{
  "num_attention_heads": 8,
  "norm_eps": 1e-05,
  "rope_theta": 10000.0,
  "attn_scale": 0.177,
  "init_std_up": 0.0341,
  "max_seq_len": 128,
  "train_tokens": 495700000,
  "max_steps": 1891
}
Each number is 128 + 32 x the weight over its row's rms, rounded and kept within 0 to 255. Layers, rows and columns count from 0. Numbers have three digits each. The size before them is the row's rms in percent of the matrix's.

# down: layer 11 MLP down (transposed), 1024x256, rms 0.109, rows 287-353, columns 0-63
# gate: layer 11 MLP gate, 1024x256, rms 0.115, rows 288-354, columns 0-63
# up: layer 11 MLP up, 1024x256, rms 0.118, rows 288-353, columns 0-63
down287 105:132188121114130085101095115064146127167166161136161102127186129169115138086114087140165173137118175126144129101141218145112147155121114158089152131086188166065123109157108128094179082117104068
gate288 100:114106139126132162114145131182171131140117169089126098114130090100147106096110214136145112172138124146135161096120132136108201143093123136135111129114158133137161091126079064139148107105152125
up288 098:112136100128184191085162089115135152149145088145187099077089108139109066124174184120109172113081166160142146167140152126112142103096106128151139131092065115161147163133178079143171115161110200
down288 095:168074098082076139130137094024125155108066176119128157146168096160193129096098146136157118106131099190077108109089173155104130124174088111138116128150177139136143133145097128094112070152174119
gate289 101:154123162170070134127163161105099137133072122117149154145102119097141122109156145193184156125136131105182147105132084124115122108116110154127153150105104173096140095110116169103131150120160142
up289 100:199162175107168183170156165134120190181122156158119166155106105140135126104112073143113111185124119122110157125153148113155183084128143131134101082147091149110170043155124169129103168198129139
down289 090:109114128115142118187111127133163087164148156089109103141099106097146150156174108134114111139152160124140073125166131168143080144175128144097073141150102155153152121117128255129094140095127092
gate290 098:110142149112078133119129099178139142098177176061090126176107122088174135158141147117147089162110108124134083131132129153172053147116127113132101162108153169116082131165059169069123074121199163
up290 103:109136152152215153125167099115131077142124151114175000139148172150126113126124095156132136156111195078110129160152149097143139061154112071131094181107132069125113148157156144124106074129135191
down290 104:123085142109183168187141104124092115111137117161098149151128091175080068166149159134202155083186141135130107191155109099121097083081129143193068129076178121104154094097114053141154106143104115
gate291 097:153087127090121098105130144138128100082091086157091115128140104151194085183088119113187136126090102116137147110097133100176111085068125097117126124099171152125136103148143120097129177126135083
up291 099:152145099139157123192089114118128167141072148165122084143156110110130154148112167102106129132139123058098094121115122104185116104131163131182145108170065115118141141084127117061147168114128169
down291 099:107096156030112132118082125158141121180160138147149121115155127160125159095064156131109125158100128086129097123122204149120139207170204187114102152164162096082090160133132101113166116120124153
gate292 099:139136110163115158151096112197116182099149155177169144135147124107128116115147131169094040166138115147136114137118076149179154091101139143145172177114080107114156126113155190160144074138136110
up292 094:097127133077124168096142112132152135103108167135082136154104078079093163090152135173152156127153149123138192098125156095123079114118168065152170081177089072146125142172113158153118178143062126
down292 098:106171115173084127164065095105140139081127101179197133152147120119104198154110100109111093132133128217190095103128123092134183169130084135173111097147109082102122114167121139111116136172124125
gate293 102:135141184093113096108126151144100143213112082119145134061167180092132116075064128174172116131157132097067131158112124121191147100111108154149133100193186110107098156152142123145140147147066154
up293 105:187153136102113115214089084091098112143111126139118104113159143106171142179061091139155179143171124152119088150105111122120179105131090148171154076175087143114098095119083160170162160109124070
down293 104:127101102085154124168111105137152119120093160072087111116186051066150165123115179111106057090121126118153149112146127148131154140139107127171062150140076146167147135165135131129141084202138128
gate294 095:150137143110146152143126119161040106100109073142124098159113143143127154146112123141134137136117138090164092134155068090094079090142117137093145192140160055097138076182122125139107071094212159
up294 093:066156186116133125058066140157152189116115090147093153053136106177107135143196096136232147096155120175123107072107113163140138120085147143115150121149096107155029103119064105103115159116103100
down294 095:096153108168116164168148117136124104151135095216132081130131166134163105070140170172157117132137112156082076119137112139143134146118138122167100116118104145158090111124141157162146142096174119
gate295 101:090083145167107106145104138147088143157120133141100184116135113163136157111103114118113180189075135160140140139103103108084163105082148172165081138140121142153133107110135103115108091173122106
up295 098:162161175120152141139161080154131162099153129179106105169140145127197151147148193139096112116134145103053061143121126076125094089142125144134094106179164139123128131149160148157157124092140117
down295 099:146143070175123117114133160078128106088094139157143157111117139127136161118146117136097144093119065189124143083131134082102189154103121129094107115170157143145169113157142107098110153089073116
gate296 104:063118107187179120137188088179153166096115118117127166117116151111186150138139107102160136109053132171132121178136145117081178143153149128088166156174166117115176132134159121117186163144158062
up296 102:086103126123121186162075143128128147097119140146083117125173151097150079092184170132087074132169102109138093138125167129143114093192115140113101146186160157194085141106125135176090131138068126
down296 109:205101166113121140148095177167139169130130112131138137124165124159120148087111139111125105065074122166117145152168127129125183181144108121106133152099128138105157134111117191098108108111130165
gate297 102:105162123080131168124123113103069123081113140157174114059133130130138126148118121074137104133087199121135145155086098114118168154153183200160101102104121113139104148128145065070122103151085162
up297 099:130150187065129165157150123076148117148120080124142140211172110084121113111084165145159153148106146138091151095087194155141125144121092116118119122160121105108155080156105135173084109111151151
down297 100:127125074102123133137067132133100107179137137224138075086120080156173083158147121149145149138115129108083082105125126091098141114101089111133141123094143108107131186087122096134136186100157131
gate298 100:158168122126105150128088142143094115107144169165162121096139102144096113133133061135148079089083194127150165105196129174165189094135084134094078144118152136097159150117163085147171149140170092
up298 096:126113052221147072147092109162135142137151159147095138186136122176095170123186094124130134088115148141155109152139165131164091146190149129099186138115158189085149138152131169141077129106159183
down298 098:132194141114139138143185166154135124117116125123137149098186060150075071093062140115131109124135107088086118140072136149087118141070162156128114163135150111132094118080091174096088092113131114
gate299 098:161128110112135152122135112146076144111083137088125131111166086121112168083173163106144154096112125129069111185120178156119118112072134138148099124207125069045149088092139090132111075149104139
up299 090:078078149060046152146128098121137115100156149086112124121151163158155152134110096133133162137107167161133136133120166163103186098126130105197165135124107151153063152073142184162154154098138131
down299 097:164095118111102086132117177159146149156108115138096127120104084139148111151112150169130120112125094168107142079159145098134070102140162101116146097157141169112156129140139099089144124154118156
gate300 108:087089160118078106162089213110151155180113171158085149157139136137165118193164159117151086150099143160143095160122170131152174139156134132096182105122128141070125062147135081116127122084094088
up300 105:111123147122114116153143080173140077110144182113125111119129114112129168086147105065154128080124098134060127167167186140098184113150054142161109164098080090169155132184133172093159119171114120
down300 108:168104166117135133208073146114108168157123135158103155115120159144143146098217121076185157151106133083135149097149186080102101122144152114133117126054150122153113099103127104077143152123154146
gate301 100:143095122128143134098190149125138215158140096186157117140110121168164135102145096133150123124127094193118091068164063158123132125154099130077136143160098139101143150082132207170085163149103122
up301 097:143168098168092103163151111117154188113105139090141099127138187065130155189147094184082171104147108152150126150078159128163124181122105187126115138138104167170131188108155114164131095149109139
down301 098:121149179046104144157092150069094150099140118042086148086101144073128183100101109160107146067138147159127123179106180101178112149120181159127126158103134091069177158101164145119118135154122090
gate302 103:146098187167121164151091095132122099142048094116138124153185153148099162162126097179103120098133119116103130127109114133124119176135110125146150137085144157070087156154120169120128190158062102
up302 099:173078148127150134150124113126119117103111162184166150131166139136119145158108142109127134203156118149107140088123135110075156114120149072160120130090121174150198137132134098103086132073105063
down302 097:102102130130141131124158171133096181125077116140129126123153134142134162107130124128140143128123162106195125159209073095117102123113051094188123110092139101134156110134126209123172147094140097
gate303 099:124144159081111178161093072117152179137103144141116117109149159177094130139200091113155159172085113068113156084114136167174100121077129111068090129142130151162110151134151119126079161149098150
up303 100:074148044089069156168154129127176090142229163122086109120101093083084113089090128152101122134098136104128197079121124113159156121160113108169140125158117153123108154073120097158112123102187167
down303 099:110087185111106090122131071137113101163081034126192142107124110124138167152117168218158145100140197153121081166106208137077128129081135191134145100110075132107093109173183156176160113142115137
gate304 099:102170120163082125188112129101108136191127071127190107118149148127129154133114118110108100127133142090043093182145184139116151136166078124178157103189100096137086095102149124152104092186162160
up304 101:164079197154115148117123130141183169088129134163073157157048147206177133144096130103074133165099071168110106104151160129152139138070155158105138107120113102145170094099088129123148138129136160
down304 102:175112120129150144113097084151139181142139149111133095146092118164142109186129150148118154137163105072123108158092126116139198113118180118082103141084130103165102071117135154158128151117124148
gate305 097:093169164083167121127118185102153142078120096111153113116151136095159110142153048101208113087102134143156173099125162151142105155139106134109113105071081134143165144134122088098119175132096119
up305 102:148106174115172135063114069103129102132105112155091141130065104156126156145165132102116105111143099112103087111131089112144170113081126126134110133169117124161115129119142078105186139157117093
down305 098:176088072136113115131150120116081141162169142179056164127123139139082171105165134084180121147143118163133126124119094061183127120168157134093116187119155101123125127085099108080127141126146160
gate306 099:155196093081103194121101111124120117164122130149110092115162098099148080136127058104084158130115131133102112116158121136116145078147098123114177143122116088116135098106205161176130131116158155
up306 095:088214071107183149120184111063089133081159157138142168138075082112203129197124053135108128128151065102121091160156148141095108156154159125171154098136102144110139087169160155082126063114096144
down306 100:103073113138080097111174149130115107175103154189151136127141165091119109102161124167157121122106129090167167123130067110056074124116108190141189152129129110188118146104088143098173136122097127
gate307 103:126094144149095102120106184130138144066123150147129159096053129120154098137175141076084119128201133106119177150168152095226206163127098115174131126118177093146125121122123112103066131088106094
up307 102:066047066165089126099103186095098184140095183180098116104103071109159117112091100163173164173095160078147158164216183182125177197073188157084129131140151214137148096127212128077129092151155134
down307 105:109139117100127067095134080171063151127099099174092200153121110148142137128118149105119148123167125112134124080086115121110157133134108204140137076116100182154184136204152126132146101074158141
gate308 096:152130145098121167143164141156102151121120120106156141104096099088140116118066165125144123175144119106122143189167151141124163138106062163161160093147120178147144110093147208169162133148154194
up308 091:150114130132148156110146162092135090128173110108126144122114156108131101149099114165144093136154142101096069162136099146145085095088133119173211164146085094103162093153118179167128110110124108
down308 089:086069138163095101130123126173133089052130146147094122114120078115093144079080144082123160165174163093158101167105098156169167175152137167136115100147113140150121182093091202114083115109114116
gate309 104:121116156109153095107098090167124119096160156146107166125122092133170147114151167134161124195090136109191109138110121044105161167065109047152151165189075094085116147165139106054107095094125127
up309 105:141102135147086168113162197078159135167056091160146117146116170155190109163112094138162111104126118149128217157141131122129127104141134107082171174087142090092147072151127125095151201073139107
down309 102:235118156142113156076187198108152124173076102104165106175107145131099088163145115111155126057146101072122150118110127112158124155175112142134142105158118105109147150089118195145120113128195083
gate310 097:103058160142167198184172152122105126197121086125084119186087099174152086125154171113201125110082120132169106150166072157123112142142110174122108149098127093103116137129165161098122170128145099
up310 098:167101080065079092073085157103176104062152141119184154144150145125128138118124149084047176124119141122145138085098132068075127132109109172127161126141124103099116128212138173175130079099129122
down310 102:110141173163158142174186121121139126144098148056120167133203161085094094146118083092101056101127095061094102163113122106115124150121095137127075135080124110120146137086133153113162087115157116
gate311 097:140121132141110184116133089108106187116075124164130142160121090092116142164100146123107177113123134141134089091078131139086102119130181077133118118161130144161079142131108095157137156116118118
up311 098:125127159123086117104136138127083110145127098155116128159115192134084058188115057141153135108139118158151023161097092103174116127208146153150080108159119127169074147135154102201135151129158126
down311 098:156102166096105083161147129083140124168170151134179140118129145147164110096050180153120135099141107128129085127183107161136157180161090168113154156148127062138130112085091143144068152128077122
gate312 099:087093091147169108124129194102158078096153169105153117175144146081119099152119147153141089138082145135183146125179160097102147118144128096141154212144080141084148067116130126131060164149135121
up312 099:110162117093121106149128114148140134111131143162125126073149073083124154154123140105126175162132129117084101137110146120144146078122070153185142150158110179084106103108078140124129099151053127
down312 105:093111166110123124132161125132147089135172207154098134149105160055175116115084145124171126112136084181143139149178116098121151198117131182134142124121100101169191115098128151140153139126119117
gate313 102:078160155117103159116065107122172066101167158182154120063061094097138105148141140094110137114100118121130126144111141142121170126119208118137149158093163109130085083106136120115083118136159111
up313 099:082088145179116156104124136140139107131114115161148121099097114109100081116105109066177163159115128153089147119112071174170160135139102201137136107109121116100059121103062162188087098123119079
down313 097:147124129131148101153094121195142107153164064119137176126032119136145121132110125094095168130098111136112144122153135109135232122141144099156118105112106093102135068095148208166129101119146144
gate314 103:068090092095076115120192119118178110124062171146076128143115163104118095129139171111149101149135118174109146134054092115123090101085135161152129159100105171156157097094137085104139082091170101
up314 097:106099124093133151058165109110100128132151114192078076149074112137099135124187090126105100126113109173100197124102149059146120137092121142090149147112128072160118115047168119150160092111119125
down314 097:131121114185155139126099157099140100166128087168103121152107108097131121120104125097150122112110148101100084165076115082163089141105158149121169147119165106101145143116183221177089107161179120
gate315 098:188172167145126077143088124125082096173112081087122106094165076131116194183115171154152139099127164093112204053108147140128124199165127159097069116106111157134080108165172068082094147092157142
up315 098:139146071141082189072185165105093137100156163123123114185130154159104123082150152140113061132112159068110098162092067144174112169142151117096137149128159172180150138188077148155119101134159121
down315 101:145162130138116099151186144119086133127160121160058153071106159138133157141137191131141136165139091140104096130108163157176136141135185106110176139140153141066115110115183005145159095180179162
gate316 102:130113134134146109103088129153114178096127141071086127079126154098086094123186097154105114171155117114109096121116085066163064148121118121182072054126120172094108070091112091130106135118116087
up316 102:151169200090209137104107128121109163140144152114137129085099177089047136112140080147176159141077148128171095113109113129180099169169138173115137120140135110103109134156136115116098228147099117
down316 103:139119152121151121117186177158154123145144139106102124124162126132098032146109185151160149101094176126151141129120178096107135147162112151119106149111132065117098120140196153149145100084170114
gate317 099:163108132124091105150100147130168172069135095163096122050100124140137119136145107123105108134119140137127083093126111153115144125139134096107153172113136151174085144087109175177178109130150076
up317 096:107113133141103153138139216160191173135178153177133089171101121156144119128083164106116138091075128134123110106199091144128140139081141121147129169107181103082161132084135174172124138161135119
down317 101:110066112124120180130176123141109190190085147089123164108115116081106111108106104164102122133096116136161167114159129185141164118159176183117083052130137114098142119073102139152120078148108132
gate318 099:107127158075190126162108084098156124186141139168105139161122121130128155103136161149116134117128144053125084130155172141159104087084115172064104167110077110123137205101140084198147134143161169
up318 101:177088111143140156142205067092122105128147130085074159134095140082126081042127089112080134098098144128159161139175197135144182097133091200091108143139104129072120116120137088133098086152082102
down318 100:139082060131122166160159146147131104181119125141104132098147150154122095176164145138169113098132112112118157069124184125139114195160111149118141181102157140118110153176120182099150109141156127
gate319 102:213154099139115094083128077137157123076110146132097128110101147170101113178074097177121159126143144143181105147143141111083150087087151164102111119109105148140140098137168170101154191182135113
up319 113:170131099103154129118148132032081138162140127096098105072073101057217140154209145148143118116129136124118125088163114134155110167130153112146119065130103137104111118079065081167151138057165196
down319 108:097125115132107181170107136087101076087113146129104119169094089094177137148075109156107097117103177157101133105164113047112081117089150122164075069074061049079127124168081031135140092120122133
gate320 096:115139151141157184141158126162164079142080083151137206166159150154152122106094142175151148106105153166113152164114146172129143109122160092076115153132129130146072129100188127168153132146086172
up320 097:119185118160138102133163083145128148134091105090131143125151147101119121109030146100186140113120138111155127173090168115057121165133103153130121143138122122092091124121119136164197130150122136
down320 104:166155048077130069113154109123135139066108091165148092115146116174147128110185111142152072123122116157111122071115160187108116162142101153092171105151138188071109166148124134152108122187141175
gate321 098:124120080129173169193113170117160129146123066158145110167180163074137149108103137162134096160177135097176088139123101145086081140139190118161119162131061072125079118104173152158064155075081150
up321 097:132142162160188084137133088119168131135073121098176147068100109141138095181103129125158146057082115139159075175170191136131137208085174194155121107112148130184103159094124176067170183089095138
down321 100:102131133196160128080172158103150111138198143184114115115112117147113106085146133166167116128097153133196078144117119160121136150095158139099151081123174110167122155130123121151125112117112136
gate322 098:124088160083160119170158069127090101138119177108131134149170121094091175055113074103117121140062111088152126125111123126121092099114069104174105118137104140139100209077086172156143095158177163
up322 101:133120075139111122125113147128112121138113134075126134139089082093129126140113112180079151078138103161079093117131113199106138116109105200114122121141144089150112146134153099105138127140090157
down322 102:096129067135083128087120089130152133110109131149094118143090123080113115143058116099134049086149135108143141114157112170115178096102114081132123104132191110095122144189117127173095125098080163
gate323 100:139115105093112141176082117148133085140080169140080147119154177150141158144134122132180100173164198195088153136090092119118107130150114162130186201134141183120095147122106108136112104140097111
up323 100:088158089162088091134149124113171160128105103137193149169146049070120091115130111113163115084109081105162083102078129163162141087120107103140144114082118090099097154146139135207122150172127065
down323 103:155174104103099129129069108120125174115131066118097166150144171092063094123078152103097156124117098111103127109152151000130167166143088142124093162164141096071116178117137170105094053096126115
gate324 099:151117113105092110040177084154125096122142163098164174139100134128121134119133126101132057112097149128185097147088155111113134051078124124158122129094081125129168079124150116155120196165150169
up324 099:152187162156155132147141130119174086122100098129134060099090119100088184174106113159108138123143108089151129129106081081124131133159135090063130121131108103148132151176148103128117157176107122
down324 091:114117177132161160130162141090121115151133086110143095117075114142110140088120128096161146137086193134121108083121090104146165097124130115135119078142164115156191162056120091080133099092136161
gate325 100:150175108151077116121209076132066119102175180085124091184107125162145112171127085150171114155165112129180095141139100091064107104133104091127138085157139106157049162117089072114116139107068196
up325 100:168086146165104139147145108150124127159173063190138096121147127127159086143103124153118133168079171066092095132143091153104164189087168072132069169135104138130097101131143097156127117119086128
down325 101:108061075146145131128130110098157123155127111101055179155101158131154121158172122119116075104131135192150133127136058151153127148139071146107145145178090110125098110175143084162095137174083087
gate326 102:143095184193086135071107159185136136160149101130116129121125136122128181121096115143112176132125110103144085138169169119160107095139150193090136091174151178100126117099155118122153103148120065
up326 099:063156122129077155121120159144146176199094077164129146091165084105150128107138181151134177123104139110193092130129115122099126091143180063145080119127116160117087114089156088099142128078122186
down326 097:136103099075113124103102127132116153111172148191109143095140131136150089091119127137095124134164125147104148183094134168095153145153208097107121125091192169108097142106102019111114091145123137
gate327 103:132149171111116086142174110143155144166155095077141090104134173156204161106102144101148113085110083141084118162146150143058136112131114112110113086120161178122181105145154079096146099109141140
up327 093:158136139134186153155042102142128110067160135127130084110163177141133184121113095127152122119138112101143092103135157112180169180119169112102119159118135069095119110153153181100114085152094140
down327 099:116172117061128153132140109133121140151161249121172127138132161111193163171143111139117116082138137155119127122167123108158134084098129103131085180133174132157110095122106127116130195109082141
gate328 102:170124114133172150117051110169097131125179156126155133103136199137116119133167140091114120118156135110101128088121155146172106077126141135024170174111116174217152089144149119139108141128105084
up328 102:145156156163118108085149111151143132152153129168089142186083107157179179168103155152123118165119132115147141102097183086116116150141152143158112081179161103089124144043157112104147114162141158
down328 101:138134140137140107116162116186170145123112150139097087120165132111113086139129097138207166107140126103127141143108184140123124067103134168165133167119090096099136163154120081123128093183174112
gate329 095:122120123172123097088084167122057159097111173153161169125077180122134112086121105073153149107130167149088144130107166146127169084153115141117100131110097164135125129138139067088158116076195090
up329 095:114116136156106119145124147141103174124155158155120154071088137096160167187158142088033157180188181169180125116104124154145155148155107206111126184081157126190162076173130124130102098148129159
down329 101:176114156115045086144149108122136141099131174072133110125061158142142135169134137162155118094124147133148191171145125113080103103132117174196136050133142079117106122140132248138130103078181122
gate330 096:129172149159102066099088170133172198107129194095165134103141169129145173142094170103113092129171147180109161133110114102128115144188088107157089131153168110143102053121182128183139151118121103
up330 097:109097200134147100114135127129074092135111144148137142131104124108148164136122138158161161080122122147093184109125113095164131081123089144075150084142159210100143171167102110140222130124138125
down330 099:047055106065058049183121170078088180174124115166117136170182160098138100152138122133141111154058139107113144099089106108110162114188141117124124143100181131147111173128172142165164095144107081
gate331 097:058109120138065127156088087063134079174101182175108160147168135146110155093137093097182118108113132167160135137095127150048137180136100128179170162149105081149136094161100124116071101129117126
up331 100:131108171164082153162095158127075105167176116139153135083118189154146135123156154162093114090146150143112092113131143058161122142170123151168117159104059160131127175149117152148157126121164153
down331 101:125113133112135129093053114105168129114206065180152093103193135149123126127127164095131134079128111089146146090173142117109129188167103149135104106183121093124139092107129117121078103134111180
gate332 105:126132110192105133168075120111122090140171133090156157099121116104116094166144140144085170154162064118069181166126123134147141088112100119119134143154124101092170158182103077150108101091223062
up332 105:102183110099194200131118121169108097145146164129178148139134100100152129124130110203093097159112179087085113107153176102082157149089099074129133108148126151110085153129107132107117184145116125
down332 104:134122138142085137142175087206104115151146087114124167110118125099148114170099110057158134152174140134118150123156090149058088126122135098124138164121133117095107122079108106185091169120153117
gate333 098:195105132171119113110104119128133195119138068128125098074136094059111153093125173109124147158183151093104119172152156132123144133070099134101100153123151090097121132107133125127115102134158154
up333 104:122190108125085118111088061098172143180140144160163107097107088087125171094116124099171119159155115077057107182135185123121133156153128102162102111105156151163156065169211097081143172113113178
down333 104:115126147076140148113079159157116136127128147163161154182125104124040134083162111156152156157081061134123182145126112146117140112153150143185099189095111105154105111125156109062181160171136097
gate334 096:084134120093134106061150150083168152110120143118113099134102093069132162112161124079171120136168129134070120085138121122076134142167123150132105199125076171100061105028134096154134185110091079
up334 097:103108165112133150154134141093163155123224122126108155166171139093143138184150118161059155120152052142086141117142122088209131166119114081161101114181141082046119091128117085095172115125151068
down334 102:089126123167103143110142154125101104152112170110076116129146131144128131162084135072116180109122137175099141141120113094101109115123081170146073129119106092109136142186099107150122127137113093
gate335 100:095163181190165114130144115132131123101114095094131137157152139134176196115105164210093151108098120109107063123141161146131136142078135157160175135118119076110077128147160089132090068086085084
up335 100:160155138164081153089161148050144181161143081164182144165119165114128140155099113127098164091194125130145112144104113079142140121077088152101156138104062188141118125157168105180152137192148149
down335 103:141159123112141153137098135117072111119117093135169100125114176129114115110149094103142092133080159151128159112126075125091131144136145123077105117072162189075117102132106169177147148055115116
gate336 095:177108136121159134088131116164112097136103126056148103129160120122142109111129149077151166184154129127094147136119130145129078092119151086144121160065155173100187092084210129193128138161085055
up336 098:116130087149175087099129163141083131160136075170153108161154091129160128130130109138104096150111179155112085102068108126043154074156092045112153206116181178129109171085154150159148111156160110
down336 100:113123099115117071119144144165102099116122043187169080125119127137100124104150113151144103126106104105139099111108112115129159107077116141147092100185109177139129171137148153100041191096130167
gate337 097:090090196097079082098117149175157096111158116104104135127114164092140143147123162161101071110073130108083102087121088128104160123176134097133152103175129106153136110102160086162106114121155154
up337 096:079164168122155159130112081136165155123166134099129128139135083169100136165176110135126117174157113100134103151088097073163129174164171137165124162112039105159116111112131179092173095159109158
down337 094:123142093129140105101164152142092071133129132048142170154141142100085078140150123096137136110086117127126117081153114115103145107170119128120146156062143144147158110085171169109093157077154116
gate338 101:157120179153137142173134147184134124172091117170168134139164179111206116104152136127145149083125185092126114157132131069100122077124136224122161168070118164109200145110167092118121082115145059
up338 100:162166111164059140127159108089129099106121096141146109124090164140177094137081094172067136071049115122178095196136089147136170195103189178163085161077114129121145165175107126101166138116110123
down338 101:076107119094132151101161051112133081145188159113191151182108163087123133079117118110131112121139135136097108148125139144162106137107110127094135147135123133140112109142147167071117077103116134
gate339 099:115158083093073217124116134149139116112174110148112137104157107186156138180192143181118124142127149124056126148073065168098120115108131070146140105168136148151077098130125135119104172169184148
up339 100:090129143127120131108123102111109164063153072058127087153145178076118096140148160145199136139213226141097130139124145164208113110104131158116156130142090125149081132202128152128118108135171125
down339 104:110188145127112155097086153145100168146107143158134153132139096115140123130103134128104102171132141114100155191176085161171080151099151147125160079091117115120135153112078142150133111128057123
gate340 098:130173148116110118163157182134113097141129085100119111135134125135141126197126068099076083042142107125175184115098094112152140155111149089182146150153140158142075144151123114172136135161107085
up340 102:083181124126170098143145177100094117113121125142154101113188135148105127168144164139129175151160188151177152093170084078097122157199134151117108169108128128069152113164141134063091125102133075
down340 094:170152120076141157068132149115168152150122150175149087136102168114105157061126118146142099140141205092172121138148099090189102150078101097058109127092096135125132089152066118125175125192141114
gate341 104:097098113124105142134113174106150149192150119123140120178147072123143103135131120102168171123167099144143130122078137161060133140091155066110110169152103136131155194135151163132141109134151136
up341 101:128053086131134149146131106180197183136133128159100168123154060087130139103152101149079106172133145109106104127155127139141126123099165104104164088163101122109159137197205139101125113150128137
down341 105:112154094118109152188113096128101138109134134126119120137090118151108132127149124149160015104168137116114183122164095129179159116097115224195075118144103109131146099148109186145134106148176083
gate342 097:161095144078128141107083145120108094176144097152127121122183104169128101167086084109155135155143136110130115075104122113156101102122115137121167133113137095071134111170131184114175151134065098
up342 095:118161130127122159084149116104152145159109122056115128095171127108111089131115149128142092110131110083173133195159175130147116111179100122073132136105151086127099124157124146136129084130149158
down342 098:079161186157091073132188140114087091125154149172128177159154081162168132116147162110134190179127174171140164090156129187157150135111140112125174102133148117138139090140137124164133140153075097
gate343 100:200085134139134150120184188120126102151118137121172074162127100122167125146109142090151123170089145109069151090133127135176118136100094176117179130139076118144144155100149104180123121152159099
up343 103:140109118151143119115131102165132130154092147149119172123109096104121084189067153073145101088144071125079117124129137120129148154103138202102092136117169156168102111143097104129128096117104141
down343 108:104111137165078121086148113050175129094152139151110118081058139099122105121111098104107156153129163142113088086124157088128127140158188145154101139114147099082127162138136120057150130149140156
gate344 098:158100132087122121093143138162154123136089142136147076088129130139100079163165125133185092120134178177116087105078128115160138161155142125124091121144128165190134125128122154131101132148138126
up344 100:159177115081137096118091135146139144150138169136139161108162124151104160091154076146128168076144149125125119093130152133082114128201113115106141104061146110115153115119079108131120142147111108
down344 103:101109140123163151145197087118143078154202163137196102164107143094144152147149066139133132162055142116147151159155149085134157028152129115126093159185102128145121120174153109146135093097120157
gate345 105:163187096118116201125125129107113120112120140157147129125148060168083108199095132158128149186103173117129125068088137096166135108135205142079066071187074113097152088155188170122150135190115153
up345 106:178132188119123079130124117048194101151110134100135163153124078129084106188117166185136121129143153110140100170197101089078094151138185132097119172113163116117199073117175027125170090064078185
down345 102:152155121150159108135117126088155069117112155063077130160103099148102152031079166167072142129071147193132109082112106164155147165151100106089152106213145141101121081125142073091156107167115165
gate346 100:098083140183153105136046117160027153122111104117122087094142107161157100091091100175141131168109116177108135123102111137109117180126161112147111144080134190159170180142189151106174104116093084
up346 096:089130141163103167108127149081155115111147218137127123063142074089163124151150084166091099093113121169132129193112052147115195102126112122131189147123121127127120144152165147100164105135142116
down346 098:129146136122145129115120110136116135159064151094171137078146146176127096081151159105089127090111106092182112109100149199135145139130148124134140156188090115154143126052151178119088104110108129
gate347 098:172086132129148137150176173099078156082106090130188182137147139126117136131111123120119110163167115109125172104146121158104103158051166102169134097112167160113127059144113130185144124103061167
up347 097:156153185205138162128112161083127134126108134179161086147135123129074082134183104116151166128157108099130098214116172163078165077175165146141197108118145117162179153108138130178152156173159135
down347 102:150090117147081092140139156125161133116213171115167108091143107094091088188138168097153163118148111157141107122148143074144173104123088165119112141125108146111160057187120146077185158086143125
gate348 099:075154150094167117089113104132124139146118081155166124137172116137152103131197180137096122148119114170108129116138106171142095125138121161147155159100102153120082115148161141125132063113144155
up348 101:074161143125088077120115121184135073153104110129118125108148089088187121117166179103132101129111138155121136167120142163170109105197119096147103163130144160071105150134110153125112151156079100
down348 100:115166134090132190150138090142136039171107082114064100064093124117098135167054123114146163157109116122163128131106120140166127104078089131159121173159162123109133109111127148083054086136132153
gate349 099:110139143152154176106078167109172111113095132133098117156151176158121131120178161138135125131145056083124079098131084128104131087115163149126134148093159150122075107199112172176180143142116105
up349 097:056140108088124101124179181133107118072126125143162175167132103134140191179142063149051087124102136168119112132104147137089157156088115086113076159110143174162190129136066153083138092159131124
down349 101:135118109131124100142146107146109181131155115108152109108114168083106072129138158094130214104170132085064150144147084148068130114107091176079126078147160145141153164116167129142143137176136131
gate350 100:121098148147115115118170071128200107147067150138189136159198140177128042089197121110141125147146121111117113138154150104125166120181140148094100104137090180166142106118122103127112125085156131
up350 096:104165096133070067103098167116160104140104112153114152118109097090121152050139089060085124111158050101149180161081121094143090133124115169123172169097101111063149110142153112138172152168114138
down350 101:156071103127164154102137139116086109111144091107108146158150112148159115153107148187129145035111143112127110123163149126130073131146168098217128175133140123137117107143162176118117099114125113
gate351 099:126161072166183116137130122143151138157078113153109158145121115120136092171084098145191124151171172145176166059104180169094117120137099128176117142117201139112096109153141125104122188147132116
up351 102:171124107107161106155152110106129089117150123121120127123154080129113050077122168065123114114088140063062158136128072084061155127132107117169133181104108103075127090160172131090183072155121117
down351 095:118131147181137109093113108134096148146142103061148161115150169160159162107103103121106136125139139150164095189133139161161089134137138105088143096161143138209088146151093190130129141136161141
gate352 099:163164132147132153126129040088083169111106127149129091082092108105153146149103139096157148124116116141142112080109155101156100099146129174156140142106150145112195146148083110149131103123145166
up352 108:187137102140162132136165165148129154171155142128091102094093134091149157126131139161147114172159150148095073146113128114154047124119173186062146085141129104080099134128116154189141126190059122
down352 104:099138145135110130111110137100153149127110152141118087149159085161098054191120103171094165122144179122114109150138108144099155168143213076098144095097083118110159067096155158171103099114122135
gate353 106:115146147174114093141079115108139155174194158161077150166123117143090169164146165140088118191093146176068179167127071091135083086128134173115134081148124123128051118110071123035158094133112147
up353 107:124118118091119109147171149107136141176131109089165121148113150174156115113142118069121146157078124174162151161152178173038200134069143165146110189182161120139150127159102108108155172126237103
down353 107:138108130156143128095191089093087205122119041111091165170138133096135141160139050090140084102104153164138156177145144183096168179099166109118083118119072114138156144123150133113097108122148144
gate354 104:175143115116145139108121194161147144148131083115149100191135151134175124116126148133106154140127081098114151203098139148124136138126137128169075182184079127058181122106107054148104093111111083